From a checkpoint of a small transformer trained on Wikipedia.
Size: 19 layers, width 192, 3 heads of 64 (1 for keys and values), MLP 768 ReLU, vocabulary 8192, 10.6M parameters.
Architecture: RMSNorm before each block, rotary positions, no biases in attention or MLP, untied embeddings.
Training: a variant of SOAP for these matrices, 716M tokens, 5462 steps.
Each number is 128 + 24 x the weight over its row's rms, rounded and kept within 0 to 255. Layers, rows and columns count from 0. The size above them is the row's rms in percent of the matrix's.

# layer 5 MLP down, 192x768, rms 0.162, rows 0-26, columns 0-255
size [ 98 104  97 100 100 100  98  99  98 118  98  99 100 103 101  97 103  99 105 102  93 100  95  98 104  99  99]
[[123 148 157 142  94  87 166 111 141 156 103 123  78 153 180 111 123 167 137 123 125 125 100 138 144  97 129 131 110  87 120 166 130 142 151 130 137 125 143 130 112 136 150 132 130 121 127 128 116 124 130 103  85  99 142 169 131 127 155 125  80 106 101 123 142 105 125 146  84 169  96 150 119 107 121 127  98 134  85 135 129 108 127 164 138 145  84 130 155 110 106  94 116 116 100 129 152 145 112 121 104 169 120  79 147  97 139 130 118 188 131 132 118 168 123 127 132 134 126 117  90 153 148 115 161  71  94 143 109 163 111 153 142 131 129 114 161 134 129 120 148 108 201 144 140 135 167 106 138 124 126 141 127 110  97 148 135  94 160 113 116 104 156 124  94 161 128 123 181  95 118 134 115 141  67 129 104 152  97 137 146 120 137  96 130  99  83 121 156 160 128 180 154 122 127 140 134 166 109 127 147 125 128 146 156 117 140 148  89 122 126 121 129 146 133 119 130 117 131 125  81 126 134  90 108 148 165  92 100 142 109 105 142 150 117 131  93 111 102 143 107  95 133 122 128 100 132 127 131 111 170 132 115 204 144 121]
 [132 101 172 176 135 166 119  98 130 141 122 123 122 104 149  91 152  98 139 134 141 181 152 121 122 112 152 129 131 175 110  82 139 110 158 147 135 112 127 123  98 151 129 119 113 155 149 147 100 113 136 121 103 122 146 179 119 121 144 114 117 126 141 111 135 134 130 124 154 163 110  91 145  64 144 109 114 147 152 107 113  98 168 148 119 142 140 104 172 149 104  89  97 139 103 162 190 111 123 100 113 113 148 178 132 158 150 179 161 125 121 125 130 115 105  89 103 144 158 149 118  66  66 109 135  96 148 136 176  88 124 123 176 105 120 110  93 143 122 147 128 142 117 135 123 131 156 109 147 143 125 124 129 109 156 133 102 136 111 123 129 147 100 135 149 131  85 104 138 125 141  80 129 114 115 117 120 121 137  90  97 155 126 196  85 147 102 151 171  82 134 114 110 156 118 136  84 101 118 106 188 151 111 135 102 151 175 132 130 155 133 107 135 155 161 148 136 141 132 110 116 107 133 145 129 167 122  31 152  96 113 147 140 138 155 135 123 112 140 133 126 113 142 139 139 151 167 198 166 155 114 173 151  97 150 139]
 [143 115  96 128 159 151 102 153 153 130 158 143 152 101  76 123 134 131 102 107 150 110 130 128 112 126 120  96 116 173 171 123 127 174 110 116 141 138 107 151 137 171 133 179 147 136 122 116 132 119 175 134 131 112 110 115 182 134 127 121  83 146 128 134 138 161 101 136 141 136  60 162 156 158 130 147 121 106 128 116 112 137 168 108 132 168 122 102 109 119 157 143  80 127 153 149 114 143 149 123 149  87 107 133 134  94 148 130 170 126 134 138 125 100 141 114 147  74 129 124 151 107 118 166  76 133 128 154  75 102 179 123  86 156 133 161 111 142 189 131 126 121 176 164 137 107 175 129  84 105 168 143 160 160 156 135 108  90 131 151 146 119  99 121 134 136 140 133  96 147 159  74 166 127 177 122 138 105 182 109  86 104  93 146 152 152  82  81 149 116 135 122 133 124 144 145 121 138  98 184 117 140 148 117 156 124 146  72 111  84 136 122 130 112 110 118 154 159 109 132 128 160 124 107 126 103 105 157 125 135 132 141  91 168 111 152 147 166 125 156 140 129 134 114 140 121 157 106 160 148  97 123 190 103  85 157]
 [ 84 120  92 145  98 147  90 156 116 139 100 181 193 125 182 117 128 155  92 100 146 123 156 154 175 147 112 117 139 117 115 137 141 136 141 107 103 128 136 137 164 126 116 167 115 164 128 104 115 116  85 114 132 137 137 141 158 123 170 123 107 134 158 142 152 158 172 145 143 133 131 131 137 142 129 107 137 110 131 163 106 154 101 105  94 112 160 159  70 105 134 117 164 154  61 109 127 178  95 148 145 122 126  98 113 130  88 135 108 129 110 147 129 138 163  97 118 181 131 122 137 119 132 132 159 140 136 129 119 138 123 134 139 144 107 105 135 125 128 119  94 128 162 152 146 138 137 147 162 184 144 132 110 129 130 132 113 161 219 138 107 120 122 142 123 140  75 187 147 141 150 158 111 162 105 123 154 132 133 117 137 157 112 132 118 111 172  97 118 176 157 107  90 137  80 108 141 107 115 127 142 109 146 128 143 125 149 115 126 181 144  95 127  99 125 139  97 109 133 163  90  86 132 138  89 125 143  92 132 133 111 142 166 160 133 146 158 114 107 140 118  99 129 124 118 122 107 129 170 101 150 152 159 136 124 128]
 [155 141 113 112 140  82 144 136 140 162 107 122 126 125  81 104 151 145 155 131 126  95 146 144 118 126 140 144  92 133 144 150 134  97 143 178 145  81 140 132 190 105 165 138 131 112 136 117  91 150 154 153 130 123 182 111 138  96 151 108  88 107 169 139 167 144 148 108  77 121 158 153 141 150 107 135 149 141 142 135 152 110 137 155  98 127 134 112 181 108 156 178  88 138 143 143 138 157 202 156 162 134  92 136 156 160 125 159 132 161  99 111 134 166 142 121 102 113  97 152 122 111 111 146  82 143 170 144 125  87 119 141 151 171 141 132 186 114 131 129 168 118 127 147 112 138 137 132 136 127 157 102 126 150 121 145 118 121 114 154 101 137 140 150 142 150 116 185 124 133 107 128 117 164 178 132 151 161 127 105 123 119 147 134  95 116 150  99 137 140 124 149 158 121 129 107 123 148 141 122 102 145 144 125 134 165 128 167 138 122 157 132  97 165 153 134 171 166 156 124 184 126 156 126 149  99 118 168 126  96 128  89 110 132  96 144 141  83 148 104  84 126 157 125 135 122 138 137 163 107  89 155 113 132  72 125]
 [ 93 135 112 129  85 120 108 111 129 141 113 120 120 135 140 174 105 102 145  98 145 152 116 172 121 127 122  98 140 141 120 114 130 136 155 158 128  96  89 155 119 152 103 105 138 154 152 119  74 147 151 132 157 120 115 131 127 137 127 138  68 166 148 145 166 131 143 136  70 135  97  96 149 142 155 155 161 101 177 138 149 130 163 117 112 189 157 135  88 124 105 100 163 130 157 182 134 152 142 111 156 166 150 129 154 129 124 137 140 113 119 138 100 115 146 115 145 107 133 101 123 143 104 113 161 138 149 141 154  90 133 169 186 131 112  95  91 132 121  71 153 152  92 110 123 120 151 126 154 126 110 117 114 136 116 164 149 128 157 119 161 133  98 132 105 110 155 106 134 161  98 161 122 115 114  74 115 122 128 107  80 129 127 143 159 125 112 142 148  99 114 145 167 102 107 111 117 183 112 142 135 134 142 145 131 148 125 123 141 132 123 143 152  89 130 120  63 106 128 147 166  85 113 161 116  87 108 145 142 151 165 127 107 132 111 135 128 120 153 120 160 107  73 130 118 108 170 120  95 148 107 167 123 110  76 102]
 [135 148 108 130 158 145 121 150 145 111 137 173 117 145 116  81 131 115 115 123  99 152 107 134 126 119 105 103 124 124  71 126 124 157 106 110 103 150 179 115 132 133 146 129 103 131 145  74 131 160 163 113 118 116  94 117  85 118 156 142 147 122 148 116 151 168  98  93 119 133  93 177 110 171 135 135 157 118 112 163 138 108  96 128 186 168 117 127  89 163 151  91 164 129  95 104 161 130 150 131 150 159 167 131 119 148 132 123 177 147 118 126 121 129 153  95  51 138 107 152 144 139 139 120 140 113 144 102 172  91 176 123 140 146 160 122 130 103 138 123 115 143 104 153 140 122 124 141 149 108 145 121 131 125 132 179 110 163 124 138 107 171 131 107 104 143 163 112 111 142 127 169 137 165 151 149 111 123 140  91 184 132 117 138 113 155  99 165  99  97 109  32  52 131 139 133 121 141 141 124 160 125 116 129 103 118 148 128 129 126 139 129 133  63  99 144 122 149 134 137 132 134 104 117 114 132 141 133 129 144 137 149 108  96 140 139  69 123 146 112 142  95 118 177 133 137 124 157 105 122 138 125 144 104 132 109]
 [127 129 102 119 111  99 117 130 114 115  79 121 151 124 121 120 137 113 100 122  86 137 157 113 151 140 195 134 114  98 167 125 142 115 121  99 152  88 158 101 129 131 163 110 128 100 130 167 112 133 118 133  70 143 128 131 146 148 128 137 147 101 127 120 118 137 155 109 127 133  91 105 133 123  97 143 122 133 162 152 107 131 151 116 146 127 161 120 147  95 144 132  94 126 159 123 113 122 111 139 150 123 129 165 142 130 120 146 143 139 134 140 155 111 155 158 128 108  82 117 149 140 126 101 144 161 131 116 171 151 148  98 110 181 161 141 100 104 188 123 161 123 125 108 146 155 138 152 137 128 164 121 127 120 115 164 131 159 128 121  98 109 126 136  91 174 132 160 116 116 189  94 147 148 121  92 179 101 118 101 141 101 154 111 123 107 128  82 124 116 104  96 122 147  91 113 114  93  75 121 107 160 116 113 158  90 140 174 104 146 120 130 144  78 111 150 129 119 138 133 118 137 161 138  86 154 115 112 104 118 119 141  99 124 139 141 119 113 101 102 112 111  98  87 113 129  92 122 158 103  59 132 128  55 142 112]
 [156 114 151 169 102 134 117 137 122 155  73 118 123 141 167 168 121 142 121 106 124 125 158  96 156 132 144 120 160 119 133 124 108 111 141 153 109 140 147 127 132 109 144 130  82 131 145 119 168 146  98  99 123 134 113  96 145  74 133 123 132 107  69 141 117  85 131 171 112 130 165 115 120 144 100  97  97  99 117  99  98  94 109 140 125 130  98 160 116 109 135 157 109 102 119  93 114 140 121 138 106 147  80 112 114  99 140 165  94 139  89 133 139  98 147 141 165 145  98  83 159 142 138 120 171 138 126 144 114  78 142 109 121 128 114 178 130  98  67 151 153 110 137 104 120  94 131 133 112 174 123 166 116  97 129 138 120 133 158 105 109 153 135 128 156 129 141 134 117 134 151 136 108 106 137 160 146 132 165 187 140 127 134 164 132 107 155 138 171 116 185  92  56 125 176 142 148 178 153 120 110  93 130 115  88 163  97 132 130 151 146 123 151  99 156 155 132 126 102 109 148 128 123 134 120 110 124 122 105 151 130 136 137 151 130 107 157 172 132 138 131 114 152 106 140 142 101 133 106 128  91 139 133 161 112 103]
 [127 171 114 102 174 155 113  88 116 148  99 108 120 157 137  99 147 147 139 124  95 118 119 112 161 106  99 148 130 163  88 131 128 168 105 139 109 102 130 143  84 155 115 164 182 158 154 118 133 144 142 155 156 104  99  85 126 123 104  96  87 120 127 126 108 107 181 147  59 145 104  77 124 127 118 180 153 142 129 125 125 132 124 143 131 115 129  96 122 120 110 152 153 131 123 102 152 143 135 145 124 158 132 135 136 145 158 141 135 164 138 108 126 146 137 119 103  81 138 147 123 102 121 118 118 138 175 102 155 105 161 155 101 131 179 137 101 109 101 170 146 128 114 103 157 114 147 161 125  96 132 117 139 116 122 110 142 165 123 123 113  82  77  87 138 147  83 137  97 154 123 127 128 136 138 123 101 168 111 116 151 150 106 173 149 132 118 169  99 133 124 150 104 145 147 116 144 106 172 107 132 125 153 133 113 134 113 139 159 130 141 148 122 107  95 148  73 111 119 109 149 150 144 152 129 134 121 132 139 116 144 117 136 174 127 125 146 127  94 113 138 173 130 131 141 150 113  96 118 175  94 144 117  66 109 124]
 [139 152  94  93 140 180 122 133 134 115 151 133 101 117 106 136 161 126  92 164 125 159 128 140 197 133 142 179 130  96 182 158 141  90 150 132 128 140 148 109 149 117 109 113 128 144 163  86 129 119  94 167 128 148 120 121 139 128 112 133 173 139 145 144 148 132  98 159 123 159 156 148 121 127 124 117 131 114 114 125 187 145 140 135 141 138 110 151 117 146 120 156 131 149 112 111 116 117 120  80 123 126 149 135 115 126 171 164 100 106 119 134 120 114 106 144 112 128  98 163 136 125  92 146  90 156 147 121 125 116 158  90 126 129 109 161 135  87 126 146 100 101  89 103 128 134 163 145 138 108  93 158 116 159 162 187 136 117 131 117 139 132 123 167 171 139 163 147 156 104 150 116 203 153 156  98 153 139 160 153 122 142 110 109 151 141 127 130 133 127 107 146 113 100 129 136 153 125 140 127 148 120 153 160 119 126 169 204 122 141 118 102  92  86 136 129 150 114 165  86 114 116  65 127 140 104 135 152 167 124 133  67 128  95 145 133 100 179  80 158 121 108 131 121 153 102 130  66 120 134 152 153 163 122 135 147]
 [108 128 115 115 131 140 157 102 138 143 146 158  90 136 118 109 126 126 105 150 140 161 125 135 140 115 113  90 147 134 128 152 103 130 149 127  71 131 145 120  95 120 151 126  97 126 153  97 109 112 165 163 125 122 169  95 116 109 180 118 121 118 158 124 101 171  99  79 131  83 118  93 117 107 142 116 155  84 126 121 156 124 138 143 133 108  82  95  77 159 108 169 114 148 119 112  97 165 106 119 124 100 145 120 148 138 182  84 171 116 131  82 128 155 112 135 153 111 135 147 108 138 105 114 134 102 136 115 144 114 140 148 115 118 125 135 141 124  90 113 166 119 113 119 105 134 143 112 129 114  81 131 125  89 104 138 117 162 103 130 140 139 126 153 118 139 149  93 131 161 107 115 134 116 139 150 122 120 111 145 131 204 147 122 127 112 131 137 113  92 124 151 142 103 121 107 132 118 136 145  95 129  88 124 140 123 174 172 133 112 135 130 135 131 137 147 159 144  64 109 114  76 142 141 117 123 124 127 134 150 134 117 149  95 113 108  90 110 141 167 116 101 164 114 124 132  91 163 133  92  86 128 129  86 119 120]
 [160 130 110 169 122 128 142 111 163 125  76 125 115 151 114  96 150 126 138 138 128  98  95 144 124 105  94 151 125 160 117 136 138 139 133 113 139 103 165 138 120 155 101 111 120 114 134 181 126 140 111 125 126 149 108 146 130 154 140 119 162 132 161 142 108 111 150 123 139 167 152 116 142 109 135 115 145 152 151 124 139 116 195 131 152 166 119  88 166 105 128 134 109 125  92  93 129 162 145 189 112 162 137 139 132  93 138  90 123 169 144 159 102 127 108 175 112  82  94 156 125 147  88 108  96  88 120 123 162 166 131 169 103 145 126  94 132  83 171  84 139  97 163 149 112 136 111 136 100 145 104 140 143 112 120 106 125  93 142 143 120 142 155 118 127 172 121  86 110 152 153 164 136 101 124 107  80 120 121 140 131 109 119 116 125 112 111 125 141 110  75  91 129 139  87 131 100 181 119 156 154 151 120 123 138  91 125 133 140 127 162 209 107 121  77 140 107 139 171 110 102 147 109 160  66 106 140 146 128 114 117 124  96 104 141 161 126 111  96 100 105 108  97 130 124 103 137 102 106 152  89 133 108 154 109 119]
 [147 118 146 155 138 127 130 153 106  82 165 129 151 102 138 127 122 130 133 137 120 104 108  94 150 151 121 155 133 139 121  82 115 126 213 152 104 101 114 162 145 124 157 119 116 115 137 124  95 146 146 129 162 130 125 116 129 129 152  69 108 103 123  95 160 146 126 131 127 110 118 122 132 157 103 149 120 115 125 113 103 147 162 133 122 132 132 134  87 163 145  86 158 104 103 122 134 140 162 133 113  98  87 116 134 163 134 107 116 142 124  95 109 129 127 140 101  94 112 116 140 101 150 146  84 146 110 139 128 139 108 151 118 132 141 142  96 141 138 102 121 108 156  87 132 107 116 106 108  91 124 133 131 126 125 106 135  78 165 146 129 120 150 162 101 130 147 132 173 127 119 132 137 152  95 174 180 144  92 148 133 124 121 107 125  98 145 114 115 184 136  94 122 123 168 131 181 160 117 176 151 162 152 103 119 155  67 133  92  97 127 115 106 122 122 132 141 114 136 129 165  87 149 139  90 121  91 165 113 135 152 125 158  77 130 138  98  68 135 114 112 123 157 173 107 112 118 131 181 103 146 126 117 187 130 132]
 [128 100  84 123  93 163 127 176 126 123 144 177 121 149 127 107  96 169 123 130 170  72  82 159 136 131 132 162 122 141 147 155 135 115 177 149 141 145 136 123 146 115 126 123 131 169 137 146 104 112 131 122 116 111 127 105  99 120 153 164  95 140 126 205 182 100 133 142 159 130 183 157 151 173 139 134  99 135 134 121 110 145 137 143  93 143 137 117  91 114  94 147 123 112 106  51 106  79 128 123 127 138 106 121 129 130 164 150  87 161 134 125  98 128 119 138 124 131 127 145  74 107 138 106  90 122 135 114  99 119  92 144 161 150 155 128 118 160  88  83 132 135 125 140 134 144 146 115 129 153 131 159 127 113 118 116 149 142 115 187 129 149 115 104 148 168 140 140 138 127 103 101 171 118 143 160 103 128 145 140 118 121 141 154  98  85 129 130 109 110 162 126 128 122 117 123 118 140 115 124  74 162 123 183 123 138 124  80 106 100 165 144 129 134 128 115 110 105 126 131 145  80 112 111  98 170 159 111 138 119  65 134  89 109 107 126 146 109  98 133 102 133 152 113 132 115 127 107 115 121 110 128 141 107 136 113]
 [124  92  90 115 104 190 112 142 140 127 147 140  81 128 103 149 146 122 141 153 135 169 171 158 124 116 131 115 144 121 141 161 118  89 112 107  53 171 176 123 107 120 125 154 125  96 104 172 127 101  55 147 120 157 141 107 117 101  97 153  93 117 131 126 118 107 110 132 110 101 120 145 122 131 116 158  80 144 146 152 128 134 121 110 140  89 153  80 143 133 103 157 130 108 134 141 111 112 130 147 106  94 116 125 150 171 114 147 159 147 129 100 129 126 133 127 126 122 108 129  88 112 118 139 125 148 140 130 136 122 141 111 118 100 125 148  60 126 151 104 168 105 136 132 132 122 130 128 157 137  95 156 137  87 148 130 144 136 146 119 141 133 138 125 135 164 121 126  94 106 136 163 129  97 115  83 170 117 107 131 117 125  85 114 157 121 139  90 160 116 114  92  83 116 129 149 154 153 112 105 123 171 135 145 102 100 148 184 120 107 112 132 171 116 126  75 180 120  82 111 172 126 126 165 120 108 120 134 127 114 139 120 147 120 122 149 113 152  97 124 194 110 115 103 120 180  77  90 140 141 155 113 116 128 153 133]
 [168 119 156 115 141  93 166 124 120 104 124 109 141 119 129 121 104 169  99 116 174 166  89 128 114 169  98 120 141 129 141 120 133 133  85 125 161 112 108 121 120 151  92 125 128 150 119 157 128 137 104 114  92 134 135 131 123 103 119 122  62 123 106 129 132 135 142 157 117 140 118 105  99 140  94 148  61 101 108 109 156 129 156 121 124 153 127 155 128 154 131 135 134 139 130 123 138 131  94 143 166 145 127 132 138 132 118 171 130 145  97 119 102 104  79 132 148 147 120 137 104 153 154 125  92 112 129 121 129 131 159  45 130 133 144 103 124 142 152 144 112 147 118 111 146 125 115 158 135 136 121 154 157 131 100 129 117  96 122 134 125 125 159 135 147 141 145 148  94 104 123 175 148 128 148 121 120 117 168 121 113 140 112 133 119 142 134 127 128 117 128 137 157 128  95 117 123 121 106 177  80 127 127 140 135 101  95 151 128 115 112  96 143 142 110 155 130  94 152 190 128 119 128 135 137 146 121  98 146 107 171 165 136 139 111 114 121  91 128 106  90 179 122 113 159 140 113 102 121 136 137 151 107 164 126 135]
 [106 119 142 124 126  80 118 160 121 140 121 124  82  91 155 122 180 121 139 125 125 120 132 137 137 169 126 149 108 118 120 142 112 113 150 128 138 168 115  83 120 156 101 125 116 112 126 116 145 145 149 126 148 141 116 131 132 152 140 119  92 153 122  99 125 136 135 151 124 116 123 134  88 103 118 120 129 176 119 145  84 173  78  48 124 115 150  37 123  93 138 110 133 127 148 104 129 116  74  92 154 139 187 145  98 142 177 131 106 136 125 100 116 143 139  97 110  95 112 171 117 103 119 131 117 159 129 130 131 164 145 125 108 139 173 172 118 120 110 199 131 129 147 133 102 129 123 113 147 162 102 122 128  92 122 109 129 115  99 123 148 127 117  87 137 182 162 150 149 111 158 153 181 123 164 188 135 124 167  85 115 144 149 132 166 134 134 142 122  86 118 150 102 126 150 142 115 110 145 117 119 142 105 132 164 112 134 165 136 110 132 141 113 146 143 134 116 137 107 177 127 140 146  91 142 140 124 117 136  92 133 148 124 127 111 128 137 106 123 157 114 133 117 137 162 134 182 137 124 167 158 121 110 117 143 147]
 [160 118 109 162 119  94 166 106 160 142 103 134 172 109 100 169 129  89 103 134  92 144 168 129  84 115 109 138 158 125 125 162 106 123  86 106 108  88 169 131 147 139 137 101 130 129 152 152  62 123 112 135 120 114 133 102 180  94 127 120 163 155 109  95 122 177 148  95 152 134 119 135 136 131  99 159 125 155 157 130 139 169 154 128 174 131 127 118 117 136 156 110 134 136 137  71 110 165 132 153 162 170 146  93 113 131 149 141 110 124 169 172 133 136 129 109 141 111 136 147 102 151 131 149 128 100 179 156 131 100 103 132 131 132 127 156 192 123 115 110  90 131 146 137 133 147  91 147 145 141 138 145 172 116 145 122 130 165 122  53 172 131 107 161 138 121 100 126 101  89 153 112  89 124 122 151 173 116  93 152 117 120 142 115 186 126 155  69 123 110 131 135 138 155 153 144 108 150 131 167 120 147 156 122 108 146 121 127 138 142  92 151 115 154 137 163 135 161 178 113 120 134 150 106 125 132 131 121 167 113 112 105 152 160 161 144 126 150  79 131 108 128 121 146 186 116 126 131 134 125 113 163 118 140 122 125]
 [ 79 126 110 149 132 132 124 110 132 110 153 132 128 123 135  97 131 139  80 159 102 122 150 120 156 155 136 139 161 134  90  88 146 151 127 159 120 120 141 168 155 168 137 122 123  91 155  90 148 124 167 121 156 113 136 116 106 106 129  66 154 126 113 118 124 178 106 106 118  91 111 125 108 113 138 110 150 121 134 157 119 113 114 149 146 166 122 120 102 113 167 138 107  96 154 120 118 145 123 157 107 132  81 107 116 136 129 132 135 147 135 115 148 110 110 117 147 131 127 121  85 129 150 101 141 148 129 136 153 112 161 156  48 162 105 126  91 138 145 171 118 134  98 116 116 137 143 178 124 114 111  79 142  57 148 133 129 127 123 105 108  83 140  76 101 197  92 119 111 146 122  85 155 109 112 112 113 120  85 127 131 165  81 115 142 127 110 162  72  89 122 111 126 146 156 127 154 101  91 146 116 157 119 167 149 151 153 148 142 161 114  69 119 128 136 145 106 163  94 121  95 120 163 154  89 109 104 106 107 119 120 123  94 127 157 112 104  95 135 121 129 155 130 104  89 127  91 125  78  98 109 153 104 144 119 123]
 [ 82 137 127 149 150  91 143 142 139 111 129 130 109  88 167 141 127 135 133 105 101 146 121 137  98 129 127 127 127 109 179 151 108 121 127 117 105 143 122 141  94  75 115  80 125 120 135 120  91 116 133 102 151 132  99 102 140 151 145 131 138 105 132 124 142 111 132  96 117 149 136  98  94 115 121 122 123 158 141 114 135 128 143 135 152 116 131 107 121 112 128 165 123 146 140 112 160 166 108 125 124 103 100 127 128 159 134  95 158 140 110 148 137 145 141 142 127 106 124 116 142 119 127 108 140  95  97 109 142 140 127 105  85  98 152 140 112  97 159 115 117  98 142 103 162 124  96 149 117 121 151 135 129 148 135 110 157 129 122  97  90 142 193 134 139 163 169 102 162 109 147 139 122 112 162 122 132 129 127 111 117  99 109 136 176 158 143 135 106 154 104 148 116 123 107 155  90  84 119 122 181 120 150 112  85 132 170 140 147 108 119 172 141 120 154 139 123 148 121 157 108  80 100 189 100 146 126 175  89 125 125 107  93 105 135 130 153 174 122 125 114 113 134 166 142  86 131 138 109 110 145 133 143  93 172 120]
 [111 111 131 127 101 144 129 115 111 108 145 106  65 138 124 173 100 132 141 107 146 157 123 175  75 123 137 161 136 138 157 117 152 130 126 123 124 159 106 122 128 138 154 128 132 135 137 126 130 155 130 116 110 163 137 123 153 153 119 181 138 134 156 118 165 140  97 135 127 137 151 154 130 181 118 143 141  92 143 125  96 153 138 126 114 151 161 136 133 140 145  99 110 147 119 122 160 156  87 148  98 133 155 131 138 146 116  85  93 122 149 135 157 125 171 104 116  94 129 123 132 172  97 130 115 158 116 133 134  80 115 114 147 139 176 153 132 116 190 174 146 104 170 113 111 112 168 170  96 122 140 138 145 120 121 116 136  84 115 110 122 136 145 175  81 138 148 124  85 124 119 149 131 102 176 131 136 110 121 100 142 161  89 125 182 108 114 135  72 106 166 191 150 135 151 123  82 159 123 108 139 138 118  79 141 150 106 155 139  96 121  96 143 194 146 142 144 129  56 184 109 133 135 143  72 159 127 188 116 138 127 170 147 169 109 113 144  94 105 110 113 131 108 151 119 190 118 149 151 165 137 127 150  99 150 156]
 [132 131 136 122 134 143 141 136 163 113  86 114 136 116 120 106 151  88 145 120  99  94 109  96 115 154 127 125 138 140 138 111 172 118 134 155 158 177 149 134 171  94 105  79 116 100 114  90 196 108 194 101 112 138 120 109 133 121 110 141 161 148 136 142 177 154  88 149 123 129 102 149 135 139 151 142 143 157 154 117 109 112 125 149 112 110 137 197 121 127 152 125 163 147 130  91 121 140 106 137 124 115 144 128 128 100 126 130 145 152 142 123 157 102 129 126 117 155 102 145 111  98 119 160 131 129 149 129 101  93 149 109 133 157 157 161 159 119 154 130 116 136  95 107  81 103 109 144 131 131 147 143  93  72 128 116 138 108  98 155  82 114 150 157  63 112 132 124 157 117  82 141 114 131 124 128 134 129 123  98  77 111 114 145 120 145 168 132 195 102 121 195 132 124 159 146 119 116 154  87 170 117 181 169  91 166 109 179 150 151 127 181 156 117 179 149 135 133 117 147 108  92 137 113 165 104 110  87 149 103 186 185 127 134 113 137 116 105 156 131 148  76 128 108 133 134 185 102 124  97 140 118 115 161 102 142]
 [ 85 170 135 118 118 149 110 131 143 138 136 127  88 106 177 112 127 104 113 136 167 118 142 160 146 153 112 134 129 129 141 116 103 119 118 157 108  97 168 131 114 150 135  90 108 118 135 110 156 100  91  97 122 101  83 141 168 148 153 133 143 130 119 151 129 179 136 171 149 152 150 130 124  86 131 150 137 134 135 139 167 138  94 101 104 111 101  96 146 135 173 144 112 133 126 145 115 153  96  99 188 134  91 136 116 114 170 169 142 136  87 125 101 168  73  72 129 163 112 137 118 136 130 106 151 103 148 128 131 102 119  62 100 133 108  90  87 126 147 152 141 148 139 171 130 137 140 117 118 133 138 116 151 140 100 164 148 143 131 137 171 142 113 135 142 103 146 117 113 136 143 141 152 129 119 146 116 137  84 144  91 176 115 138 148 156 132 151 131 131 139 141 124 151 143 130 143 157 145  79  94 148 159 171  92 138 140 137 108 141  81 185  92 122 126 178 150 142 133 141 125 104 159 177 127 135 107 102 126 123  93 147 132 140 118 110  76 170 122 130 106 120 113 111 129 151 111 130 117 155 116 145 142 108 112 161]
 [146 129 146 139  82  99 159 147 143 102 147 151 126  98 144 126 156 127 134 123 117 120 116 114 117 152  89 110 128 124  69 144 160 118 138  98 124 165 139  75  88 148 158 136 128  95 131 108 129  88 129  83 137 146 109 134 153  92 128 139 102 147  72 127 134 153 149 139 123  98  95  75 185 165 126 117 143 128 169 126 133 130 108 141 113 121 124 123 116 105 155  90 134 146 124 145 131 167 175 115 127 144 136 142  93 120 139 139 131 124 134 140 165 148 155 141 128  63 163 125 122 114 146 128  77 121  91 151 152  99 134 160  91 143 126 120 155 128 110 163  99 115 113  64 140 108  95 147 110 100 172 106 138 140 117 134 121 108  91 133 121 101 126  99 157 167 104 108 156 145 147 122 119 182  79 103 126 147 148 120 118 125 132 123 114 148 101 141 111 142 139 137 125 159  88 139 122 134 135 144 125 118 146 189  96 125 103 140 133 113 148 149 120 127 121 138  68 157 105 176 103 159 158  78 136 118 120 117 140 132 119  92 146 142 118 106 143 121 107 117  96 126 102 174 126 126 174  78 103 156 108 149 118 144 139 139]
 [125 161 151 127 178 156 133 131 130 120 149 107 134 135 105 100 143 166  96 164 147 131 147 142 120  94  84 121 146 135 142 136 159 108 146  97 135 119 160 143 103 159 125 114 123  97 118 123 168 106 111 166 140 151  85 111 155 111 115 112  85 137 123  81 119 146 131 102 147 103 173 130 175 141 147 107 124 117 123 166  95 149 201 109 149 137 135 167 125  81 110 117 112 132  92 113 130 103 141 103 117  98 130 160  63 147 145 115 149 133 129 130 149 115 101 119 105 142 112 116 137 114  66 133 110 114 114 101 142 134 136 173 144 139 110 128 102 146  93 138 154  74 150 107 125 116 105 139 140 123 157 139  95 139 113 112 178  92 112  89 139  82 159 118 106 115 108 170 141 120 119  88 146 143 128 137 132 101 111 105 125 131 167 140 151 163 135 139 128 128 114 191 132 132 145 137 106 125 124 149 141 113 144 142 144 148  84 142 101 108 128  94 115 148 135 113 102 129 129 182 124 150 107 137 136  93 116 114 147 113 122 123 135 149 123  94 160 153 124 114 128 127 140 124 139 155 124 116 111 102  93 166 128 130 121 151]
 [149 131 150 140 140 126 134 117 152 179  73 124 116  96 166 131  80 112 132 100 125  93 139 150 130 166 117 147 136 147 112 150 149 125 169 108 165  99 140 168 139 122 106 102 134 155 131 140 177 124 173 152 144 150  94 153 114 105 128  85 141 143 126 134 134 129 132 117 110 113 140 133 103 118 123  93 106  82 135 127 116 109 153 134 116 114 151 135 116 168 105 169 129 121 157 144 135 139 103  99 120  62 128 120 103 134 101 151 131 113 112 108 140 102 131 126 157 165  97 142  86 131 134 156 126 180 123 120 167 133 121 123 127 145 126 134 165 113 100  88 120 122 117 127 115 117 141 104 152 157  88 145 138 121 141  97 124 129 129 149  90 137  85 108  89 105  96 170 112  86  86 120 108 137 142 173 152 106 107 113 141 138  87  97  77 133  38 154 124 145 148  92 117 119 140 141 145 151 124  99 102 128 140 134 144 130  96 109 112 119 121 149 158 145  93 131 129 138 106 128  83 142 116 116 164 147 135 155 152 135 117 122 105 105 125 173 148 144 149 150 176 140  65 112  96 133 112 151 189 167  97 139 112 144 168 141]]